Weights of a small GPT-style language model, trained from scratch on English Wikipedia.
Size: width 224, 7 heads of 32.
Architecture: LayerNorm before each block, rotary positions, biases, untied embeddings, attention and MLP in parallel.
Each number is 128 + 24 x the weight over its row's rms, rounded and kept within 0 to 255. Layers, rows and columns count from 0. Numbers have three digits each. The size before them is the row's rms in percent of the matrix's.

# layer 6 MLP down (transposed), 896x224, rms 0.073, rows 770-798, columns 0-111
105:188163095158127174100171134104093103103089162093160146130099117113115143118166128122114096119097186142154177158112120119123140161080149143102123146151129120137134148152099146107132124171152125090109127114099123112113122091110137088113114108145101140125137108151122150133129098120155146101135127112125141145165200130120140165138114147102
103:133106119098099136120144161104123134060118137138169103147151138116133123132098121118181143150131136139153150122129098122153109110061115128169120142153114120173123084094104074129110120127147129137128139103120120135143128154141111140141129080119164130135166125160118132175132133124135125115159171118137137113104138100106132158094101155138
102:140122128106148117111137115145088133127142134122132107112106113173146130154128139119091124095123127102138172099183113148150130117102108105154162156098113151126150139121099170157084137142129142110102098135132151145172137102151141131129096158117158114139123140086158121115139102115119125162120132113156115121172146158060096146117122138095
112:127143124119116121110154158095120168101140159178108119140153091105152098094166155139089133123141139096095090079093173100110100177173138137102132137120124139149111108134114120159107110155135191123108098124109143135160108142163162112139097122150170138119102119168116112081124163116136108145128133116142106127137146142120125133089161098118
101:134116107151106098110127079101167088134110102093198139103147118138142107108156107116142164157151098125147128126131120158148157086121167151137134103115117113119078151117132110095096135109098113145170139097149154148119153119126109146169105104128094168149128111139182128146095123101086122095118165098117104140121140134130124166121120103138
108:123097147140132135106103115105141136158110142126145101101074171133107134148084122126157123114120173100135148140138158126172118119136103123110131154111115077173155143108110175099091165098122151102129124167103164095157117125118135151135124127138163149111122128123133140116161074136125145153175105155095134142114161133146126152154143123079
095:160120093116141121141184095136133117129125126161123119149139136151119170159144099142122138101113100108149110113137119149158125129112148130107168114093122162153082142084164109124150140121144166088127139186127122125126106165111091188169103103129095121123142110126116105107097113085141127117116135097181169116124118128113146149160135132132
093:096120101143117129153136149103161110105094151119135139143119178119127141173137126147109149118104103118133108103106140140117161124168105130118138131120138114139134096110153111152078135123134124160139134120146079133134154112108110105110135140158145088105153080150150120149121142160144147107138137151107109126121118096120121145141103077143
093:121107120133117151086136134134114154139133130170153127133137081095164125108128129103138149158112146128149120148083154084093123101060133082128096131151177147115159156163109141115123101120143132172138149062143103108124166123188106100179073125127139115160124113100123118145105097132107143125099127083104111142122145102137150105116154125119
103:116103127145092114125196151083132121106150139159154157109146134125159173147124099151111157149126104106167130136142148130133145142175118078092128134091096097126195115130116107145122132091108128104101097142099126159173092104149143091102142129162142119110117093119120131077158134152131145102112139106135141114061101176138107121136124118074
102:116117104112148143191146104058133085105139136134141144110119170147129112133102163116152157110094134125114141139148178133142078175164100150183181125132115137133135138097150137085123128159117140139111098147121126132140120182115137128133175140105126114123131140161096096153109130123146143082123088128092106157112133115130096161136151096164
096:130092085169171139135102160158116106192120117115132158089134122126100144166131129117122114107123093170122117137162120126105143142122117101125165125145128107116167111098123068176126141125112122135105133131110137111090117103110096138121108151115118147133142137160088102085099104164133100126107141120118179176094141152110138132121154082120
104:070112080194139089158112147164083138165134142139133178164110066120106148152101118063121133086139161121134141142118167129084071123124109091101122094145162114135145131087135115134104120165102194148103139148091159128099123102131127124138128115086120130100144132182108115147088127135124132157142131091127083075135154132159120134130124159144
096:120107140132142121072140136150108128148120081138146134130134118145154123114090141112144130140135141124139147157129092112112068124210103165107128149086117121160164153167108092135171117121134157119128137109127142142143092117134105156131143126177157125154134093143123133117099128132149083132100156133082173073166122153133055106123138131109
103:144148120104113107115148124157090139147153148149140127115068141164116128141132126098108100130160158125140089146112139137086090114164076132140121116108133110137122128111164087131100145155143102117157119128113111157150134089140106155145130112131146146101109143145116095108105121102094180110070167135131121115164120132129122101138124184172
102:135145107071119135075117168116152082141149111150134179151107110101122144122139093137095115134107141109110152165104133131118196113112146150117114155097131139100111160132123150183142120117171126183122116100177126122134110077107135140132091133113147139114106120161172160109137144084111133097127151145120079109140149136144137134089130117068
102:133104094172114176111152104121153147133097107106160107142119138090150109128144154181118105116134147085145117091145104167124079112103130148148102126132119117139147139132123137142120119119125068106142123134145123123135119164138118133131144131136133139114143134122151125166151121080176138125138104121123138136112192070112103144116160169115
098:159131125151117161127186118096059114116148101120123127133105160149162144166177101093116145117137112102140160093115146140155114134122094118177160111139138138123137154126135169134144105081105107137133103113151135089149155126097145137146095120132135133143132138166144158150138111100110131109120111140117131131127111116149137110112088135094
095:097136106131115151105127190128131148175131102108110120123138114129149104143084150126126100127124144121090112148087148098103126082083134074145111104116135122069115149112120123148170121172145140129135144114124136122106154107149095106153126164146134089162119138144131152129133173142181074130132096128124105141124118115138107095083157144141
097:110109110129141110127114154111134108106167130156139082150118167163087162131116141104112122116146121130138118087151101118146084155107143117154172091131112139090152096113108092101128114118156123111121127184121169167159110135118145113108137149126128115116091093141154154132104126134128100147110132122147137099112127088101096146144150109137
099:137135151148120123125132146127162158117175129147079116065116156120106120129197137098152142126101133130138158119113098113129075118165087134091139129132148145126109148118160148127097124132122159153146171128178130146087148073126129116122163121144157083138163075133116109117157119109128133127132113156105108129136173120122138157136154124083
104:117134108091125133118071143131139129167086147164142125131113104154112129123106122142106144131130147125147099140112115126115103172112108110144111137121167100165120094151058101167121143129089131098126098153106106107146141115129078142129108113135129152120082129152140155163150142117139115147143155094113156092117137121128175129159106132161
095:114171109152132131114152139145095108106075116135117120167067111120132120131140092112145092107125123122122087097119141131126130138162124132145183119149134134122135098151164159160101103085098125114123093136121126136126129128128108193161096135101105126123137086122137085143100107119146132124151105118109116142139117148121159151089113117139
108:089118141122141127128141116156147117104119129154142129090093161096106138141090134148114133135106172084116110108156092131135152132138145186144105163120126078148070122134173169073147132132143129093114093066100160093114144172148117079166141115176117174101122142109168161136103126112116121120140136152098120138151136088126094151074146098160
100:154128108109115112097113134137106121130147093132158106139149087089100101182133159082107133157160147144123158146139107168118129113128089142120132126130179151108115098128162100125138174128165150141147097115118081162116094161137116125158079146088102122129147117150139121088132136128127104093117146164144122125132081105097149129178183159129
107:104168131127154130147109069106101152158177107134169096129125134114080131134108172152138106139148124131139150118155119135153116099154139158145128115121077152156120149138137089134117127104128160113160088155081148071136140157152127197122152160151186138137125154117075150108122155116134154124075167097110119135132126096154111134123135143171
097:134132115113103130092126092131159163126092079121118152090161125097126154140095097126167130128134145143140158086108083131166122132116120140118147096168116161121119146149118106145152106143177143122139119116098142146094081137116105116136099140135103143144143112113143173131119129145140117117149134163120183137113137163112091122171125128131
113:145122140097140137123157104141111114122131117122158165094166085118117143137124131129139122133145132118142132148123189231161116146145134090160090142139077146162158089127120131095147151187109174117136149102110064188123166124098138134143111153114140137087139170112133114126141117117103098114110092107151116108110130125148130130115179159141
101:154110139153120111086122133127112115119143106164139148153131117188126140132150136095126123165120123129072059094124132166181091168134142152115112158162134134134125139121156168162107139114128131112132129114054125124144105126136124120128136154151129102110093100117168141121142166158143091105139077121120131092119145141103142066131133130125
# layer 6 MLP up, 896x224, rms 0.143, rows 771-799, columns 0-111
096:057138121101113160158100085177128153134106110141100126080115108128169125160086120111086125188156114091104115135121136123158153112115155135137135159148121130130118141129114100140130135138102160144137091129099134156162157163125130152157144131065153106110098133111137096124123119123109159155103122117153128134139111124173160100086106130098
100:163116125150140129131134112104125140107148106182122170164114157130134130174109109160134107107120113130116106147117178137143123123143134103119126139161117120130102125113142119092106138121134145132166103099103084087085130170153131137083145077129121110166117124129122128144132159079078173086109150135166112147109138113136116121154166136141
110:125094126096104094127160156162122118142116099168122094123079103118162133109115085138157113147106161111127167118110135122106091116131138082156126098128121129127134144103152109088138155099106090097160128134085118159124115130140125122109166105118161135097138176122132107146152126090144139107131139145118167134152090151094123119082111125143
106:158152139145102124119096138108139111124163134176129187094117099096122137135156133124108115086154143142090114156115102117103110134165090162114133107143180146129155144140098134127099106151140134157115112160102140093129087178129105075125101145125091129150123109086154109099133161136160083083111120196125122160143078110129179175134154155124
104:121110112110142141111158118127122128133132109165110110120138146156120127149161124124123133137111117119104142118143099120146060101090117159151138116135114112143145152135135152092054087119120142158098106110120131158133099127121144165122158119145147105154121160122134111107108113111131147159207160129147134155130116144152133123111131168112
093:087127140160118133121095126132100124140135105121098108141121139110158069200112152121137128178142144174113143147086090136105152134138147153143126118141152173124171115153121105150112130094112096136173164120131154086132142103121121088131105117123169100116172140128113164132107105121086118139154120124105085126099186081118101143110140136155
097:127130142164112165077083130123128188098154117128133141117144130125151100136107138104162083149109119129098131127149170135162098122117116185126123113163122141137156137152113106137142144146109112104119161125187130087106107110133110147084131136144112091097124102140139132146129131139093138169131107140115131111189145177125134159145135124134
097:163141081089095118150110166097154155167181147144135110099100112126145142157127137197123129100127138131079111135095119127111100126095088123102111174125081164149120130118085145091137080144187167114125146118115079110135135066118129111137129139128082107101112135116113132132119101088159133144087108139125102152111128161142137146111097106136
101:171055139141122069117089180125145148091124111129131141135152143175120110108124162122127133127134145131123126158131142098153124154137102125143134090159145167101097101151140147133139110112131148115148123099154091144112112163085174164130151123126101138096105109140158128130080187125114138167105139116155117143115155113154123093103140098120
107:128129153142142134125175126150119159150167121147118121127144136167104185113130122127184141155134093141142131112125146117094188145129131060144120156188155141119163155120088104081096120113118110107112140143095145148115124083112120138141126118130112146142132130113099128135126112145125168126100162141142133118130137092105088117132100144135
100:115160105125116147132166075116129108162139110120113134150137122123163100119142133134154168145160168114150131101081150120074133122143137121129147126090116167175169135151160187126096136108126083048119090137129134123131149138157139107122095103137105151144115114107112164174160108100115153160137119085136134127132106124164107142097089125114
108:149118164131158153066126103154145112134126116107098128103152149098147136105120129174135132115066110071105132114117145129147155165126091164147156106128104144118152164192116149161128158116146114105129097107115079170176116097107145168139104160131111177142137168115100150137163123123129127156115122137117095120151139129103092111169112137112
093:144118135136120132153117153107159101115144129121111143123082136140121122136128124123132121132095154139116114127108125106116133124128069154098129154153140165141153105128091141134084132164120116072102118136054128108129123129165139162109092147116119181117116124135136093112110115148099141141165109142131138154112121098114113141128104154150
099:164124089088156138153136065134127148134081136118142104136143161112184120143136124089091160116097150140122157118164110092126102194134111089132132133073108107113173144165117110144144149105137129128143147133124087127147128146112077127130134134105130152149132157108148145172128175080171118149113146106132131156126166157150092129141128113138
099:130079136155164124152130121110131133116128138112093119111134136148091144146161133156130079145111143104137129158124139125153125142080158131114132118115096129097128116095104086131111148137123131103121183140074154106100103123166166161131160107131121098148123120123114149138172107130121153113093126155162122079110126133126157120115151175078
097:133119154162184120144098124152114107138174081145156172157138121128099123155123113132115140173095154140094147150135124116142132159139105097111144120105135143136134096141142180098146120147110140133139130135135148138147127188138127152102150142112146135153094097143121115111110144104108142143114129147070156051139109106162132136127094128182
099:148154082153141101143174173141126133035106159129114125124109162148122101115135093152146104107100107115153131120124125124152133163141154073112136112170112189125124126157143135145133137131128128082113107100120115102115146154164144123130178147130109131116101129137129124143116135125130087106165133131118132134083137101133173142095140146112
100:066157138118141122125134146109050129143156125154125106101141114135127130114110084130117139144142137156136081136127125102115120133122181106118104107123141135133125125105122060154115168146104131100117108083113155138154105135119165140126144161128083094147112142127123164134140151157144101137147124118141115099120099130138130139105150160114
101:151131132117117170094132136161183162148150099126131140109116104151160145125138152084102175117162148146113162148112130149095139114140135186124107137166140142149158101096114120104148134124152175154114147117125098073087128128107144163151083146120133147142171105097116123119144134128116122120111129155092147138080139130153095157140115118114
099:130087103081158127118111095133107095114135098105128109168127108150117116112132090131161149149145129127147093137143116149107143171122157102139125128151139104168130135131136163061130123070149118151129130151096102157145136133153123151139104125125107195109155163112157107120119098140172105096116126069166138108152094095121110117107106119114
104:148132132154129118146110103119114120144163162129105143128111134141132113154121154127158123138119125141179150155102150132103107130144163109072070156120154126108116117125159137120077117112159152139117117136100093106065108117147141119137131100126135112118164118135154118110139144119117156141090116110126138117104130123155119134138132194111
095:131124145111135157085086123148184116127163115129119173158125140110099119127069128115161175141089161141145184107104125137123127090103112124122121122122122148135160102092138102109169186137117176123118132135114127108138097190112133106116159157125104151154151116133124128100143172151158151174108122116149126095133090128100124101092083126116
100:147137128099133091142157119144101132113124157113105168169087148109125093135115106114069125144129085125142132141091152095132136107086100130157125121144141143103140101140126114141138100147135099150112120143164122119110188095124126102102141125105154113097116135143172146173123153136123147150140127107127127177093090127127075118152144159093
103:123165117097122100128143154127147161089143133127105111124156134071100137096135125138170136109075109111095145108089152135165108122147122141134178126138172111146128109143119120197112098131143094109140132100134128097173133148125128158125123161115103113136115141144146135204148122169106169136073107135133167132121133129132126135125122113109
102:136135136139154108120124163098118143150133117105120066099098108145135130122107119144168170148112118140110171142143147151137146093136132143124114152104115106186101126166127117146129094102146161119098123118105127106095139109164139074173132132131124145137134128136151141092146121117122078109171079153111134120128126109105123138113169155115
094:139121112116138133116125129125118150100132125187116124156110154129195116118095114123104142094123140112112164119117134110157114169131157157105080135081074141136115138137085090116096156109097105118131118120125092133198124134145138148168135091113138109133168114136133130119094163139124117132133126124167103086178136130156162101166144129139
104:102133095109147171108139149092155102101145122115123143149147171094104140147114133121148119104170131082126112131133145098109129110123141145122130122088148086136103113126133128111196135134131119134100150094159123105109146125112102083139141139109101159132103097160141117142110133156158090106145117078132125104101137157135157085142152137082
101:114064127130131094123161171161192173086088153127112089144164114084125172115093120126108147130126128108147116116127111132155153100108113161134106116141091147107093160103168171128127092118115125118131151146114076144127166104140130109119141137120133161132115138133093110118107146120140150145148105153121133161115129110112194136091118130099
099:101114138141094153111155149139121105151122124167122132145121069151164099115112125127125165114146125083119140134128177126113106117141104124109148133133085069164152133117121061131160099067109161092172108135149106145141090160141119125152105134143127171092115154138133118124163155147168119111173117185126115125109113118118106162162146124198